From a checkpoint of a small transformer trained on Wikipedia.
Size: 11 layers, 16 heads of 64.
Architecture: no biases in attention or MLP, normalized queries and keys.
Training: a variant of Adam for these matrices, 873M tokens.
Each number is 50 + 12 x the weight over its row's rms, rounded and kept within 0 to 99. Layers, rows and columns count from 0. The size before them is the row's rms in percent of the matrix's.

# layer 2 attention key, 1024x1024, rms 0.0214, rows 737-767, columns 640-703
105:57 61 54 35 64 44 32 29 43 44 61 43 36 36 61 54 52 63 43 31 66 36 58 59 37 67 46 18 27 58 46 46 59 47 48 47 37 54 50 66 48 63 43 56 37 52 43 44 53 49 46 63 47 72 80 56 59 41 54 25 50 42 53 73
106:57 35 51 31 43 43 61 63 49 56 44 55 52 50 41 45 51 37 52 66 47 37 54 62 69 45 68 48 67 40 46 63 35 44 52 57 52 40 48 44 58 51 28 34 57 59 37 49 37 78 69 34 41 39 34 40 36 50 42 52 26 42 46 31
095:58 47 39 47 55 39 41 62 57 75 67 61 49 55 56 59 32 48 54 51 47 55 49 61 59 54 63 33 40 49 45 68 46 59 56 56 48 54 59 53 59 37 38 25 55 43 53 50 39 38 63 57 59 44 58 37 34 63 29 61 60 42 48 52
103:35 57 50 51 58 43 42 34 53 28 38 29 48 29 46 46 43 42 47 55 31 36 64 43 33 60 50 24 53 58 45 49 64 46 50 42 40 39 45 50 33 58 50 50 52 38 41 47 41 50 49 47 29 61 62 42 32 42 52 47 51 58 60 51
089:50 58 62 40 54 40 53 52 55 60 62 56 30 56 46 37 33 33 50 57 35 54 51 57 47 40 56 41 56 42 49 25 39 59 59 47 48 35 55 46 30 31 34 41 61 62 41 30 27 59 48 60 58 45 33 31 54 48 51 58 40 44 40 55
097:62 36 43 51 54 53 68 56 56 62 37 51 80 61 52 50 51 63 51 44 67 74 40 38 58 46 41 82 66 56 35 52 40 37 52 51 59 56 27 43 43 49 51 61 53 57 46 51 61 63 71 42 37 37 38 42 55 35 49 44 77 58 31 63
113:44 52 56 59 71 25 48 34 51 43 61 47 58 34 42 46 53 49 49 64 43 35 31 65 36 47 49 41 36 40 47 34 52 68 52 65 52 35 54 35 33 43 58 37 59 50 52 44 68 35 46 55 51 73 39 57 54 59 50 36 57 55 50 42
115:35 53 64 77 50 38 48 67 51 36 40 65 63 57 53 59 54 34 54 47 18 37 31 54 25 38 52 54 35 33 58 45 53 72 64 58 43 32 72 13 53 37 59 33 63 32 60 26 54 31 56 59 60 56 46 89 60 44 29 42 55 38 52 61
104:49 47 48 29 30 62 39 55 51 70 39 41 45 58 49 47 46 67 59 53 71 63 35 41 56 51 60 75 57 60 40 44 35 36 47 49 46 55 32 61 62 62 30 49 35 59 38 47 21 69 43 45 56 29 43 42 61 45 80 53 56 58 40 62
098:49 63 62 32 47 59 52 68 58 50 34 44 62 54 47 50 68 66 58 54 35 50 48 66 51 54 46 61 59 51 48 52 33 35 46 44 46 51 40 37 26 61 39 56 49 47 26 27 54 59 54 31 31 48 40 52 60 40 48 60 45 60 51 47
097:47 31 43 62 57 39 45 45 47 26 28 47 59 49 46 60 59 34 63 34 44 42 59 54 52 54 47 32 60 60 60 73 53 38 47 47 59 51 51 50 52 56 44 55 50 48 59 56 64 18 65 48 30 41 67 76 50 38 51 42 47 41 62 60
094:52 33 19 72 40 41 57 42 53 43 39 55 60 34 48 44 35 40 36 41 33 57 51 40 32 52 56 54 42 55 57 66 55 49 42 46 43 43 59 46 45 57 63 62 68 36 54 49 53 35 57 36 47 49 72 52 48 45 38 59 43 50 56 47
106:64 42 73 45 26 16 54 74 40 61 34 55 75 62 49 53 65 60 57 31 35 29 15 45 50 46 49 72 73 33 51 67 47 39 42 56 52 33 43 54 69 46 39 55 30 61 53 53 28 67 44 41 37 30 40 60 71 55 62 55 48 56 60 77
101:69 18 63 40 54 46 52 54 47 60 46 61 70 46 40 37 69 63 73 50 43 52 54 56 42 70 48 62 44 57 50 49 33 32 54 38 51 48 49 43 35 56 41 58 58 60 36 39 47 66 55 25 42 58 43 43 56 58 47 52 39 78 62 40
092:53 30 18 41 41 50 51 37 47 46 51 46 50 51 58 50 40 29 40 49 41 54 55 51 54 35 48 53 65 49 56 55 69 43 54 48 67 37 50 48 54 43 53 45 52 47 45 59 43 41 36 44 46 39 60 44 59 48 34 29 45 44 54 40
100:50 35 38 49 35 55 62 34 49 41 33 50 84 47 43 33 49 67 48 37 51 54 54 41 76 53 47 67 80 62 44 34 67 39 46 29 57 43 30 27 19 55 75 39 67 41 41 44 45 66 46 46 36 58 67 19 57 49 26 37 69 84 48 29
095:53 60 66 47 63 48 40 54 34 54 63 39 36 53 62 52 48 48 53 45 51 30 53 51 36 43 47 27 41 53 42 61 68 62 40 50 49 61 63 69 52 33 36 48 39 43 65 52 57 48 29 80 62 57 53 58 56 55 53 43 39 45 61 48
104:51 57 24 59 50 38 49 42 60 57 34 58 58 51 51 36 56 45 40 49 39 69 27 62 57 34 54 52 55 43 54 49 61 58 52 44 45 55 46 33 40 59 70 57 50 55 49 51 33 25 44 45 54 34 54 45 48 48 57 39 60 57 34 65
109:24 61 49 41 56 55 43 28 48 31 54 47 54 59 51 44 65 40 53 31 44 32 73 70 48 46 57 23 45 39 62 33 73 48 63 54 39 50 48 35 40 40 68 44 49 52 57 78 72 05 56 56 42 67 63 47 43 50 49 42 60 48 70 55
106:59 53 67 77 53 37 52 40 64 31 59 53 55 54 66 54 41 60 46 55 28 26 47 53 25 61 44 28 35 48 55 64 36 51 56 53 62 49 59 53 37 43 59 48 55 53 43 35 68 47 58 79 43 78 64 71 40 47 38 48 46 32 64 60
098:32 49 47 56 51 58 41 30 44 44 58 32 42 44 63 54 47 37 57 46 57 50 51 62 31 48 43 18 41 72 61 42 64 52 47 43 57 49 76 55 67 64 59 48 45 47 53 68 44 30 35 57 58 57 53 52 36 59 41 46 43 44 51 38
095:53 28 42 54 45 48 76 65 47 60 38 66 58 56 61 45 74 48 36 31 21 52 33 29 66 44 45 61 67 40 46 64 59 51 38 29 52 52 52 37 47 40 44 47 52 64 43 54 47 63 43 62 34 41 52 49 72 59 58 42 25 67 51 62
103:62 27 66 46 39 35 51 81 48 59 21 63 81 73 45 53 77 49 58 60 37 35 34 42 31 47 64 71 57 36 65 69 27 52 52 49 52 45 36 25 64 70 51 60 49 60 47 43 33 47 49 28 38 28 62 81 79 45 60 56 32 66 52 59
105:47 68 58 54 48 54 58 46 38 47 70 60 52 53 39 56 49 48 50 63 49 71 46 47 91 43 49 70 70 45 37 35 54 35 56 38 52 40 49 65 39 45 44 80 60 56 42 58 47 73 36 53 57 47 36 36 82 64 52 52 65 63 40 48
102:35 57 52 58 60 26 50 55 35 57 58 39 40 44 52 62 47 51 50 40 51 46 66 68 44 54 51 46 62 49 50 69 46 60 62 45 51 49 36 70 58 43 46 70 47 45 64 54 70 36 50 56 37 53 33 65 33 42 39 57 38 36 64 37
098:64 60 56 29 51 50 50 66 52 54 56 65 45 74 39 34 46 46 46 54 58 57 31 34 81 47 53 63 64 40 23 29 46 44 46 57 48 62 56 65 58 45 30 46 47 52 52 37 43 80 47 46 63 38 45 48 57 56 52 34 52 63 37 60
097:64 49 82 60 41 36 64 69 47 58 58 58 56 63 41 47 63 44 58 56 62 40 36 45 75 44 54 65 60 27 29 51 26 44 33 51 59 39 48 66 52 31 33 65 58 55 37 36 37 77 32 64 64 43 33 57 76 47 59 40 39 40 42 57
097:47 50 48 45 42 61 56 55 57 54 46 31 66 32 37 53 58 76 65 43 59 50 66 36 46 64 46 52 61 55 28 50 29 54 33 54 53 53 34 45 52 49 34 51 39 62 56 61 60 69 50 33 38 55 41 50 41 31 39 58 47 57 62 39
101:29 76 54 43 33 53 46 50 30 45 51 20 35 39 46 65 44 51 69 52 49 41 63 61 56 45 58 26 40 50 52 35 42 64 53 60 48 47 60 66 59 50 34 55 45 58 57 72 78 45 47 56 43 58 32 50 39 59 46 58 42 40 56 36
105:54 49 58 58 27 37 62 62 41 57 55 55 58 56 32 43 59 56 61 53 49 44 33 66 37 47 61 55 54 53 32 63 33 46 61 63 60 42 39 43 38 47 38 66 56 64 46 48 49 63 50 39 51 25 09 62 72 64 52 61 53 49 56 65
105:46 49 70 59 71 52 54 41 51 33 47 45 49 30 71 63 60 47 60 56 42 31 43 59 20 42 49 30 42 50 67 65 63 58 34 58 55 51 64 47 65 41 66 25 46 32 61 54 45 28 59 60 38 48 55 50 22 48 47 47 52 26 53 47
# layer 2 attention query, 1024x1024, rms 0.0218, rows 738-767, columns 640-703
099:36 53 61 46 38 49 55 60 48 36 45 46 38 49 48 37 44 61 35 73 60 60 40 72 38 49 48 36 44 35 66 58 70 67 35 30 55 50 60 66 68 30 47 57 48 54 67 48 59 40 64 46 53 56 37 44 47 50 45 36 43 37 57 49
100:48 43 54 46 49 36 55 57 55 46 58 44 60 50 72 37 55 31 52 62 55 51 39 46 46 39 57 44 33 42 64 55 61 42 58 35 34 60 57 40 65 34 35 45 49 55 63 74 68 30 54 50 63 19 34 60 27 53 22 42 62 45 39 44
102:43 45 38 54 50 32 43 57 40 56 54 31 71 34 49 52 31 55 63 57 36 49 51 56 53 50 20 62 55 60 38 69 51 64 41 58 42 53 54 72 53 63 42 42 50 33 47 27 36 54 42 47 51 75 45 36 46 53 53 73 52 55 48 49
088:47 61 56 56 52 54 35 44 40 40 75 51 33 61 59 49 65 24 47 54 47 35 73 48 46 56 47 63 41 45 50 58 51 44 52 43 49 32 46 45 44 45 60 53 55 51 40 44 55 38 36 64 67 75 52 52 41 54 46 44 46 45 38 60
106:62 41 50 54 29 49 40 48 59 35 76 60 47 48 22 47 38 39 44 45 72 68 24 49 43 39 55 79 21 52 43 26 40 48 44 57 69 62 29 63 43 36 57 50 56 80 48 36 50 68 37 73 60 57 30 48 88 41 58 40 52 54 54 56
096:42 68 47 54 54 46 63 45 21 59 35 44 52 44 71 40 45 44 52 59 73 50 40 62 70 53 23 52 44 57 62 56 59 59 47 40 42 66 53 56 52 56 76 41 46 69 53 46 63 35 69 51 39 67 55 69 43 59 46 57 37 59 45 57
100:69 56 52 75 53 59 71 64 53 60 32 58 70 73 58 36 76 58 38 28 50 48 53 59 44 54 26 48 37 48 74 38 51 53 55 55 55 60 48 38 47 56 54 51 72 65 65 62 36 26 56 71 40 50 49 61 54 46 45 45 58 52 43 62
107:46 29 61 48 40 47 29 36 76 42 56 59 42 53 50 60 18 49 70 50 47 52 38 44 47 47 74 58 51 52 36 52 65 44 47 10 73 24 37 47 44 39 58 56 45 61 34 29 50 67 28 40 52 52 38 29 75 42 49 45 47 43 38 54
099:78 34 49 46 75 55 37 54 51 45 61 57 50 37 51 42 48 55 45 54 52 50 44 44 26 43 51 66 50 61 32 29 50 48 47 44 51 52 51 51 39 52 54 39 46 48 43 50 57 61 31 37 48 46 66 27 42 55 43 66 38 46 53 51
095:37 33 58 50 43 57 42 26 51 49 32 26 46 38 56 46 43 42 58 52 54 43 12 41 42 30 39 36 35 56 63 66 70 45 44 29 61 57 66 54 73 60 28 53 49 59 67 46 47 38 67 37 54 48 54 56 55 64 61 50 48 59 43 40
100:59 27 46 64 50 43 56 54 60 57 25 65 65 44 36 64 48 58 49 56 47 49 31 52 44 50 53 46 42 71 49 43 28 55 48 65 47 61 55 55 35 57 40 36 44 43 56 62 53 33 57 33 43 20 49 28 49 53 59 76 45 67 56 58
097:45 56 39 74 37 45 76 52 45 51 64 67 42 51 63 28 73 49 49 27 52 43 46 59 32 28 52 61 48 37 51 53 27 42 51 64 57 52 62 53 48 30 46 57 34 56 49 60 52 58 41 54 49 49 53 49 47 42 36 44 62 47 29 53
100:67 42 51 37 47 55 58 43 62 45 52 57 35 36 56 41 52 49 28 37 28 34 58 44 18 58 68 46 54 49 45 33 51 49 44 53 40 60 45 39 27 41 51 26 36 41 57 50 51 53 54 45 64 38 74 23 33 67 42 60 39 50 73 56
098:49 43 30 58 50 46 54 50 51 55 39 43 55 66 36 47 51 34 50 65 39 57 32 65 72 43 40 65 53 49 56 62 48 65 50 61 60 43 45 48 50 60 28 48 53 35 65 51 39 34 56 37 38 67 48 30 51 40 66 50 59 53 61 51
098:64 43 39 56 55 51 48 57 45 51 53 55 51 45 45 77 46 58 35 63 64 65 57 56 80 44 42 54 57 45 37 21 50 53 35 66 37 48 26 45 19 60 64 27 62 47 47 54 45 67 38 31 35 87 59 29 51 50 47 56 49 51 54 44
096:44 59 51 42 64 56 68 45 29 59 53 42 65 47 74 32 71 58 63 40 52 48 72 29 46 47 46 38 47 60 63 68 49 29 61 46 56 60 56 56 51 53 64 77 48 51 50 69 53 38 50 57 50 50 43 69 40 51 38 50 43 40 45 47
099:47 50 48 62 28 32 42 55 64 41 54 60 67 68 50 41 62 46 55 61 56 64 59 61 80 57 40 68 36 53 71 48 39 54 48 56 51 44 31 42 45 47 47 50 68 56 47 51 34 34 49 43 54 73 38 47 65 34 52 27 72 60 33 30
100:59 57 40 58 31 50 49 30 22 48 42 40 60 46 47 33 70 41 43 61 56 68 62 47 69 32 38 44 76 44 75 68 73 63 49 70 40 42 52 42 48 54 56 53 45 48 53 28 47 40 49 54 56 83 52 56 53 43 52 38 34 42 51 60
099:54 73 51 46 76 56 69 43 38 67 50 37 57 41 69 32 49 58 47 57 45 43 41 39 56 32 32 36 39 53 55 66 57 58 50 57 84 57 63 57 76 62 48 48 62 57 52 61 45 52 40 77 61 48 68 80 23 46 52 69 44 44 48 58
092:37 44 39 45 32 42 40 46 46 63 27 35 60 38 48 45 36 38 78 58 50 62 44 45 35 41 56 29 33 52 56 65 45 65 46 41 60 41 62 60 81 56 19 46 65 58 57 56 44 38 49 45 46 39 54 50 37 50 84 58 63 62 48 43
104:64 38 32 67 36 51 67 73 44 49 29 55 50 56 46 56 62 68 35 42 49 51 46 66 46 41 31 57 59 26 42 34 33 38 55 62 37 37 47 34 35 49 31 24 43 48 56 73 42 49 55 35 37 51 53 57 43 42 34 54 46 49 40 58
098:52 39 58 69 47 58 59 56 46 40 38 76 55 47 50 43 67 57 47 45 53 37 40 51 43 32 44 49 17 64 47 29 51 43 61 53 46 67 36 44 49 50 34 63 47 58 55 56 48 55 62 51 39 23 51 44 45 49 44 57 56 67 50 58
096:47 68 43 66 58 61 46 61 58 62 74 71 46 56 52 51 60 37 37 30 51 57 57 64 66 45 51 55 59 39 52 42 34 64 58 55 39 53 54 37 48 62 53 62 56 42 42 49 44 60 36 36 51 73 59 50 57 48 53 26 53 58 49 56
098:44 55 60 49 67 43 33 35 45 65 46 53 46 36 47 52 52 32 66 48 53 31 38 28 37 44 68 45 50 70 45 78 54 59 54 30 55 39 56 70 49 46 48 57 49 59 47 37 53 42 37 47 62 45 53 47 28 69 57 63 45 48 72 46
098:55 56 57 42 43 58 42 59 64 50 64 67 54 55 56 51 63 52 31 36 55 51 69 67 61 46 45 69 52 36 51 32 33 44 60 62 34 37 49 53 40 39 64 44 34 56 33 53 42 67 40 62 45 80 42 50 53 50 29 38 44 37 40 53
097:64 71 63 67 65 73 48 50 65 54 65 67 31 41 55 51 69 46 40 48 59 28 61 51 48 49 51 61 40 33 49 39 42 47 51 41 54 57 40 28 38 44 46 57 62 66 27 55 37 65 41 64 69 53 60 50 43 39 43 54 27 39 39 58
098:57 44 51 22 41 59 53 33 43 39 58 58 35 47 46 58 28 59 43 44 52 47 48 44 22 60 63 47 42 58 29 40 51 35 37 35 70 41 56 63 51 43 55 34 42 51 40 50 69 69 40 58 43 36 59 37 53 55 51 67 41 39 63 51
105:42 61 43 32 56 52 44 31 21 50 59 50 28 38 52 43 46 47 67 39 54 47 43 35 43 54 73 38 59 50 37 62 64 58 56 40 69 47 59 63 79 61 60 43 38 48 59 41 67 55 37 46 48 39 57 59 50 47 55 39 51 37 57 66
101:61 52 49 57 44 53 44 41 53 53 56 73 23 52 49 18 59 50 44 38 45 28 44 63 19 37 70 66 53 64 49 19 51 54 57 74 45 49 48 48 62 23 49 38 37 55 46 53 36 56 20 54 53 60 55 41 44 67 52 44 45 50 43 72
098:40 51 45 47 57 35 72 64 43 79 54 44 85 32 40 61 48 74 64 54 40 64 41 51 46 35 39 43 43 52 58 64 63 58 46 57 54 62 71 46 68 56 21 40 50 43 72 61 45 42 56 65 36 55 48 58 53 36 42 51 45 45 45 55
# layer 2 attention value, 1024x1024, rms 0.0196, rows 704-727, columns 640-703
081:41 56 30 73 76 48 63 44 66 50 59 50 26 42 66 53 43 46 59 48 46 44 46 53 39 67 48 40 49 77 42 74 56 51 17 63 42 55 64 59 50 58 55 69 52 47 68 36 47 46 45 58 62 43 42 50 29 59 59 71 64 41 51 44
082:35 64 48 70 48 40 58 68 54 50 46 54 38 46 63 49 54 36 42 39 31 51 54 39 65 41 55 53 49 31 27 49 58 56 44 37 72 55 47 29 54 40 49 73 57 53 51 54 60 52 33 46 16 34 46 56 36 60 40 52 33 96 41 55
078:43 48 49 29 52 74 60 51 29 59 61 60 41 61 42 38 39 74 57 51 53 21 59 59 31 65 38 40 59 60 45 44 34 60 32 59 50 35 59 59 55 43 72 51 79 48 62 58 53 56 53 67 55 59 39 50 44 40 60 49 56 50 45 46
084:46 63 52 63 62 45 73 52 57 44 32 44 71 48 55 48 53 36 58 51 43 46 32 40 49 47 77 44 43 46 72 55 56 39 53 57 47 50 67 47 65 53 83 62 44 50 52 65 50 49 62 44 30 63 50 81 57 68 59 48 57 61 60 60
080:55 65 42 36 37 39 31 60 53 62 52 53 55 45 49 61 69 69 29 40 51 35 41 34 65 48 55 75 33 61 41 49 33 31 76 57 43 52 40 49 61 73 33 53 55 55 43 55 61 47 50 51 60 38 51 60 53 39 53 35 45 47 40 64
087:51 44 42 75 28 34 52 48 67 50 41 52 52 62 57 61 34 42 37 46 54 51 26 34 44 40 65 43 49 57 58 58 60 61 47 41 52 60 41 78 60 46 40 65 28 43 80 40 65 71 40 58 47 36 63 78 34 63 65 55 35 30 68 59
079:43 41 61 60 45 46 63 74 57 40 56 57 39 53 46 55 51 60 51 45 41 41 19 48 70 38 58 50 48 49 65 33 48 46 47 39 76 49 46 49 43 43 45 56 12 49 68 56 60 53 38 60 73 52 34 47 56 47 49 52 48 60 57 65
076:53 67 36 55 63 58 34 41 59 57 38 48 61 33 61 46 44 53 44 65 79 71 59 50 40 33 36 62 66 71 60 46 56 48 59 34 27 54 30 34 22 54 53 47 47 20 44 48 54 67 55 45 53 31 49 36 40 65 39 55 49 58 70 42
079:64 49 47 44 67 57 52 54 60 48 50 53 50 58 45 49 63 66 47 52 67 43 66 57 50 39 53 49 58 41 33 57 26 29 59 50 62 44 58 68 23 53 60 42 66 54 23 72 54 53 54 34 30 33 48 75 49 45 49 43 52 56 54 38
076:57 40 41 50 52 55 63 33 57 59 65 54 62 59 55 78 41 49 70 30 60 58 52 67 53 55 43 55 41 52 37 48 49 69 55 48 62 36 28 35 55 50 59 42 62 69 42 55 46 59 40 45 31 59 52 34 64 29 55 39 67 42 44 46
078:59 53 52 71 48 46 59 55 56 66 51 54 59 62 39 67 50 51 67 55 57 52 25 44 22 59 26 59 52 47 42 37 62 47 65 38 28 52 35 32 33 41 64 41 50 37 38 26 72 66 41 54 23 45 34 70 65 28 52 39 57 64 45 51
078:47 46 41 54 50 60 38 50 60 42 48 43 52 48 62 50 58 59 55 71 39 57 70 58 47 56 50 23 32 13 58 45 58 52 38 57 65 45 66 55 64 53 64 48 54 28 28 58 39 42 48 38 59 68 34 59 51 44 36 55 44 56 19 51
079:68 49 72 46 59 58 53 38 82 62 26 56 62 52 29 68 32 55 48 59 35 51 59 82 30 54 46 46 56 55 60 34 38 31 58 73 57 51 40 44 59 47 40 76 99 42 48 53 36 60 45 60 62 77 59 36 29 50 45 32 49 36 66 48
089:58 42 65 28 56 61 61 42 30 53 39 54 37 38 44 65 46 53 80 39 50 40 57 50 48 76 52 33 55 53 69 55 40 52 49 39 70 48 63 36 92 50 46 31 32 45 61 78 71 52 52 40 45 42 48 48 42 61 40 43 56 49 56 35
078:62 66 53 47 42 36 57 55 70 53 51 50 61 57 40 38 48 64 54 76 33 15 27 59 46 70 82 73 50 16 51 45 67 42 67 52 47 58 56 68 47 48 66 65 36 58 51 32 40 66 45 58 51 35 47 65 47 30 83 51 40 49 64 50
079:32 54 47 63 64 39 55 53 47 76 38 64 43 41 61 48 62 37 42 35 40 51 55 78 61 21 85 59 55 74 45 71 64 42 31 61 35 53 45 41 56 41 65 58 65 43 53 52 32 48 42 54 42 56 55 75 43 75 55 38 67 51 43 63
074:48 56 48 49 43 63 49 41 34 52 33 63 31 38 50 60 45 52 36 51 59 41 59 45 57 46 52 39 48 51 65 56 60 29 51 50 73 52 61 48 53 44 37 51 43 47 43 64 68 27 39 34 39 26 41 75 48 47 25 52 47 42 43 45
081:70 26 61 56 39 75 65 56 41 31 65 63 69 63 56 67 50 23 75 50 27 73 45 62 43 30 50 62 45 35 41 65 47 68 49 51 57 45 62 17 43 56 60 41 41 34 37 55 25 50 33 32 31 66 50 46 55 52 28 38 27 50 55 47
080:40 43 25 48 61 48 52 38 42 55 36 62 46 64 50 36 42 49 55 51 68 52 73 64 58 29 56 65 50 62 60 66 49 59 35 61 67 37 49 30 58 51 76 67 41 35 75 56 77 44 49 50 41 60 49 57 57 73 43 62 51 75 60 47
077:49 59 23 54 55 58 55 64 66 26 45 34 49 64 48 43 51 49 37 41 72 42 65 68 57 56 33 33 51 64 46 48 34 51 28 60 71 41 54 50 72 39 62 62 44 57 69 39 69 35 60 26 71 32 55 57 50 69 50 42 39 65 58 46
083:46 58 69 46 48 46 65 62 62 31 43 36 56 49 49 75 44 60 15 67 48 72 47 70 50 49 55 43 39 26 60 57 34 47 76 41 52 44 57 57 50 65 60 35 51 62 36 38 49 49 62 31 53 55 53 66 52 65 45 64 39 64 48 45
083:42 52 59 76 51 55 60 54 40 40 55 55 44 08 63 48 52 39 68 62 52 47 63 38 48 34 73 49 40 51 62 61 55 50 30 25 41 59 66 59 41 42 52 68 33 37 57 79 40 44 49 72 68 60 46 68 48 62 38 58 39 55 44 50
075:41 37 53 59 60 68 48 56 57 36 51 21 46 45 62 37 70 41 56 45 33 33 55 45 60 30 32 48 39 61 52 68 39 56 22 62 63 25 57 65 57 43 42 53 71 47 44 29 38 37 35 30 39 43 59 37 58 69 42 36 45 57 62 43
078:45 31 45 78 38 44 58 53 64 35 53 43 41 61 46 39 51 30 36 68 50 52 56 60 67 56 41 43 68 34 68 53 57 67 54 53 67 51 44 50 77 51 62 49 54 41 63 70 47 35 50 68 27 88 57 27 45 34 36 56 43 42 41 36
# layer 2 attention output (transposed), 1024x1024, rms 0.0175, rows 704-727, columns 640-703
076:60 46 54 36 43 61 34 51 46 46 32 54 55 39 53 48 53 70 25 39 60 55 22 41 69 32 37 57 50 28 59 39 49 45 38 44 54 64 29 38 45 48 41 48 76 50 46 62 50 61 57 28 31 63 47 53 55 42 38 44 31 53 39 49
081:61 53 66 34 38 56 47 50 55 31 62 36 36 56 44 44 40 61 48 48 56 60 43 28 47 45 41 40 66 51 58 42 38 47 52 48 50 57 50 63 40 36 48 47 66 32 51 51 64 37 68 24 59 51 58 34 58 47 53 22 60 45 46 54
074:57 50 56 52 68 31 48 49 52 56 56 55 34 48 49 55 54 50 56 52 59 49 46 59 53 49 72 60 52 19 45 43 37 53 72 52 33 63 57 23 50 38 39 59 39 50 44 50 59 58 56 60 33 50 38 49 54 41 53 31 43 62 37 47
082:47 42 41 41 50 51 32 50 52 42 61 62 56 47 51 55 59 47 51 54 56 43 79 43 66 51 45 64 71 60 56 49 65 51 45 28 45 51 24 55 38 25 57 49 45 56 58 39 33 49 29 44 48 71 23 29 56 48 39 51 68 49 42 49
079:41 45 49 68 43 52 71 46 44 45 35 51 50 48 48 49 44 40 72 54 41 62 62 67 39 40 41 20 64 69 67 51 80 65 36 33 66 40 74 62 53 66 45 45 65 78 55 75 32 54 43 52 50 54 44 55 49 49 55 69 34 35 61 46
085:50 54 60 44 36 55 54 52 49 51 34 46 41 53 45 27 59 51 58 37 26 71 47 44 45 41 40 43 26 43 68 52 48 37 59 47 49 55 39 33 48 62 38 45 62 65 53 49 50 47 52 33 54 35 44 31 54 58 30 55 42 53 37 51
075:72 70 40 36 37 52 41 60 38 60 54 51 41 54 65 51 50 56 63 42 55 67 76 44 64 66 59 44 68 54 42 74 29 60 29 59 16 47 51 65 43 69 61 42 76 47 52 46 53 63 59 42 45 72 51 61 47 16 61 42 65 41 39 37
072:42 30 69 60 56 47 48 54 49 44 52 43 29 69 42 23 45 29 50 37 43 42 50 74 43 56 31 42 31 34 54 49 35 47 58 51 83 65 56 56 48 57 47 39 37 76 29 47 49 62 35 62 56 52 44 40 52 37 46 67 54 58 55 75
074:41 42 59 57 58 44 50 32 37 33 52 47 55 47 47 61 59 49 53 47 64 53 37 46 48 30 27 59 42 72 54 51 74 56 40 41 45 35 30 49 55 66 54 61 47 41 70 31 42 57 53 41 42 75 44 39 39 36 43 75 54 45 59 58
076:65 56 66 38 56 37 46 40 45 57 74 46 36 50 54 39 66 57 31 54 62 50 53 48 41 67 38 59 42 52 40 45 45 48 55 51 46 63 41 72 34 47 43 55 29 12 64 20 61 71 76 46 59 36 36 70 39 53 52 15 31 51 53 55
077:55 43 60 38 61 58 43 46 59 67 69 56 40 61 52 32 52 57 38 46 61 50 59 39 55 53 39 50 54 63 31 67 27 53 45 73 52 65 55 72 51 46 48 34 48 53 64 40 49 62 44 63 50 52 50 39 27 60 37 32 43 47 48 47
080:57 47 45 36 59 37 53 36 35 55 45 59 29 43 45 60 52 52 43 47 61 39 35 52 47 41 36 67 59 60 52 52 26 20 56 42 52 51 36 59 40 42 30 71 45 51 49 44 41 68 57 32 30 40 44 45 68 72 50 49 75 42 56 51
075:53 69 30 46 66 36 58 50 38 30 49 49 42 51 76 65 60 36 80 34 68 60 68 44 53 48 63 53 55 50 52 71 65 65 67 23 51 37 48 56 52 44 65 47 24 73 45 40 67 53 39 26 29 43 43 64 46 62 56 45 52 65 52 57
091:66 53 57 56 67 55 43 66 51 68 51 60 51 66 52 51 61 51 44 60 71 47 37 41 59 52 48 78 54 45 24 44 27 48 57 82 16 55 33 39 22 42 59 73 52 40 42 38 44 50 53 71 45 59 48 56 52 46 59 38 60 58 39 53
075:35 45 40 47 54 41 41 78 47 31 17 49 50 46 58 53 46 57 63 40 54 70 56 36 58 44 38 17 50 70 69 57 82 51 43 41 45 61 48 37 44 58 18 26 65 65 62 94 44 57 53 46 56 56 52 46 43 54 32 77 21 55 42 30
076:56 58 64 35 37 37 40 44 62 26 50 45 69 59 43 63 46 43 34 71 42 64 42 25 42 50 46 54 51 41 63 50 57 54 65 58 54 32 36 53 62 49 38 51 57 34 44 33 60 38 54 36 50 40 45 36 55 45 38 72 35 47 62 52
070:32 69 59 34 56 37 52 51 53 60 46 41 57 40 42 41 46 63 59 62 34 40 57 41 62 30 57 58 67 58 61 37 42 57 49 35 45 52 40 57 54 62 56 43 57 58 29 51 45 53 50 57 45 56 62 42 56 43 80 69 68 37 58 38
082:45 52 47 42 47 41 38 45 67 54 62 52 48 44 48 54 47 64 34 44 54 53 58 29 69 68 72 53 45 60 54 35 35 29 45 50 52 46 50 64 47 16 44 54 42 47 49 44 72 31 54 51 66 39 42 55 36 60 73 25 76 34 48 57
076:47 37 65 52 54 61 48 64 58 31 49 50 63 45 39 57 53 53 43 47 68 62 43 20 64 64 41 57 46 53 44 37 52 51 40 45 62 50 42 43 47 68 50 38 48 62 53 45 41 69 37 33 46 38 70 63 51 30 64 44 38 50 44 37
072:41 52 75 65 57 49 48 71 41 46 31 38 56 44 30 51 38 60 60 64 54 59 50 33 55 43 34 61 47 42 43 43 67 61 37 57 45 53 48 37 55 71 61 47 52 53 40 78 41 57 35 59 31 71 56 40 25 32 58 71 50 54 56 62
080:48 53 50 55 55 50 46 40 37 30 63 42 50 37 42 41 57 46 60 54 52 42 70 43 41 41 27 48 70 75 53 57 76 63 45 56 58 52 34 42 56 52 40 61 62 64 78 53 42 55 44 39 31 63 46 35 55 48 46 49 52 47 58 67
081:54 47 68 35 40 43 36 39 62 51 44 47 43 59 51 52 68 54 17 54 48 46 23 63 53 58 45 59 46 31 56 49 27 45 52 62 35 44 29 40 50 40 61 55 64 52 54 30 71 47 68 23 26 49 44 36 66 37 41 42 66 72 45 60
072:41 58 34 36 43 44 49 29 54 33 58 65 60 43 41 62 28 47 32 40 50 62 58 50 39 64 55 68 55 33 51 45 54 53 57 30 54 56 47 50 27 45 48 59 33 51 66 46 48 55 64 32 66 43 52 52 59 43 50 39 46 44 49 39
079:64 65 47 27 56 48 42 47 43 40 69 50 37 53 62 64 58 49 36 54 46 52 42 33 25 55 42 72 47 54 36 64 24 30 44 62 37 39 50 58 39 32 59 51 42 41 50 28 55 57 43 37 56 42 50 46 49 58 45 26 73 60 61 65